Part of a small language model's weights.
Size: MLP 704 SwiGLU, vocabulary 2048, 13.9M parameters.
Architecture: LayerNorm before each block, rotary positions, no biases in attention or MLP, untied embeddings.
Each number is 128 + 24 x the weight over its row's rms, rounded and kept within 0 to 255. Layers, rows and columns count from 0. The size above them is the row's rms in percent of the matrix's.

# layer 12 MLP down, 256x704, rms 0.0637, rows 195-209, columns 440-527
size [ 95 127  97 100 101  98  97  99  94 102 104  98 100  91  98]
[[128 108 165 164 103 130 134 176  82 131 130 116 155 121 127  93 159 134  99  98  91 160 146 141 142  99 170 133 125 100 178 155 111 139  84 118 133 136 109 121 138 231 130 100 155 131 124 127 135 133  85 133 170 181 164 131 126 123 170  99 103  90 124 170 106 117  97 134 136 172 118 165 117 156 132 126 112 145 136  96 115 157 105 100 168 140  84 175]
 [156 138 161 153 120 136 118 226 151 113 144 112  76 176 131 162 136 116 154  87 144  90 115 140 137 156 124 119 136  92 117 123 146 122 146 107 153 160  96 133 113 110 111 151 118 152 122 134 122 135 134 114 128 113 150 106 136  96 146  88 121 114 145 127  97 118 158 152  87 108 118 142 128 159 144 122 150 138  87 102 155 157 145  97  80 111 155 140]
 [107 123 141 146  97 151 130  75 147  79 118 162 149 148 115 127 128 108 141 107 160 160 179 138 129 137  90 146 103 130 110 154 138 145 128 146 154 123 149 114 114 103 104 121 132  87 125 146 130 138 135 141  96 113 129 175 115 136 178  90 105 103 114 162 137 120 139 104 134 153 140 136 116 106 117 113  83 151 150 141  93 134 176 130 132 152  82 142]
 [101 118 113 120 114 137 127 142 116 135 134  93 149 174 132 186 100 157 115 129 149 142 154 171 151 121 122 117  85 132 113 109 148 161 129 121  77 159 153 145 122 119 173 109 129 139 154 158 116 169 128 117 166 118 156  76 141 130 156 137  94 123  96  91 104 117 200 114 150  87 144 132 121 120 113 128 158 147 134  84 113 182 115 180 122 113 145  85]
 [152 117 121 132 156 145  86 118  90  84 134 103 110 137 144 107  98 137 149 153 156 145  80 140 106 121 111 136  98 100 131 138 116 110 117 148 141 134 143 101  80 131 150 136 132  97 115 131  97 135  43 100 141 136 161  90 114 118 148 113 114  96 180 106 143 140  99 148 130 130 120 110 128 135 128 156 146 110 116 136 112 112  98 118 110 110 114 103]
 [117 173 147 130 143 128 164 135 115 107  98 122 165 111 135  79 129 142 107 142 134 121 164 154  85 149 110 126 142 116 154 167 147 105 169 112 142 110 164 111 107 147  77 129 168 147 139 155 133 123 148 153 134 115 114 141  98 141 172 100 139 125 138 121 152 119 139 133 116 104 142 131 137 152 155 108 130 129 114 119 124 149  62 156 111 126 109 104]
 [104 130 114 155 136 147  93 118 157 170 176 129 129 102 120 136 173 129 130  93 142 128 111 130 120 144 142 124 118 105 107 104 133 134 143 121 151 136 131  81  93 145 158 121 157 102 167 109 115 192 120 123 140 161  80 107 148 149 128 159 143 111 135  98 121 117 123 111 140 118 104 112 105 143  68 136 108 140 104 109 120 157 156 125 144 122 106 137]
 [ 71 142 114  91 133 124 105 150 104 119 142 126 110 111 123 109 155 129 147 142 132 116 133 115 109 150 109 102 111 159 120 138 132 113 150 146 105 126 179 134 130 141 126 119 130 121 160 150 153  86 125 128 134 156 137 135 121 115 148 135 131 113  92 122 124 149 140 144 119 126 140 136 144  71 133 163  90 116 119 144 131 163 139 134 121 131 160 134]
 [118 118 120 101 127  95 109 117  94 194 146 147 111 135 126  87 112 145  91 115 114  97 173 121 145 150 162 140 120 117 126 131 118 135 128 137  82 161 137 135 114 110 138 110 144  90 139 125  97 134 120 165 138 112 106 153 113 110  90 118 150 121 169 159 112 108 138 143 135 121 142 171 128 116 122  90 125 149 109 136  98 152 119 112 144 101  99 104]
 [157 140 149 129 142 104 173 133  65 139 139 117  91 122  71 135 104 154 132 130 110 133  99 126 154 142 121 113 107 112 139 132 126 169 147 126 141 169 142  96 137 124 120  81 120 116 133 101 126 159 136 114 153 141  90 161 119 140 152 111 115 121 143 105 139 110 161 144 138 110 127 116 111 144  80 132 139 127 138 152 108 131 143 126 170 137 167 139]
 [106 158  66  77 134  92  92 109 124 133 111 127 120  93 124 133 121 153 113 166 148 143 123 143  76 110 150 109 110 143 108 138 145 129 106 140 171 139 118 140 138 121 120 103 106 150 143 113 139 113 109 111 115 141 119 173 141 114 104  95 157 154 158 140 132 151 122 127 114 132 151 128 116  77 135 162 108 132 109 132 166 161 143 129 132 103 162  99]
 [ 80  93 169 111 118 139 179 114 162 106 146 111 127 161 137 126 145 114 113 101 155  97 153 154 124 121 111 136 131 141 112 117 149 106 111 154 117 147 153 107 148 137 137 139 115 139 148  96 119 130 145 133 112 119 125 159 109 127 150 138 166 122 105 151 110 136  92 115  87  86 142 105 138 137 110 129  96 124 164 141 137  89 117 110 145 160 120 133]
 [139 108 172 124 117 153 121 120 148 130  90 144 150 136 129 148 108 131 120 107 141 143 131 138 166  99 110 132 130 122 135  53 130 114 122 132 138 123 133 156  95 127 116 164 148 110 123 131 134 143 119 154 131 157 138 110 175 142 147 142 152  84  99  85 127 114 110  90 146 161 174 123 120 159 114  92 110  95 115 149 127  92 146 120 133 109 152 108]
 [111 169 132 135 159 120 144 113 179  97 105  92 110 131 131 119 141 104 149 169 132 121 133 170  77  75 116 124  98 147 120 137 124 120 106 110 165  91 138 112 134  79 133 178 107 138 145  83 157 122 111 125 104 143 148 121 117 101 136 138 164 144  87  97  77 138 155 149 122 129  88 136 120 147 110  98 104  92 188 100 119 102 126 158  98 148 163 108]
 [160 105 165 103 125 108  70 123 113 152 142 103 136 104 152 111 113 129 105 111 119 146  91 105  87 148 161 129 145 129 103 134 128 103 128 121 122 125 153 145  97 131 151 150 104 185 140 116  93  64 116 128 113 136 150 133 143 155 129 137 125 136 123 160 124 110 115 122  98 149 124 152 136 140 104 159 107 165  86 140 161  76 125 133 160 143 121 131]]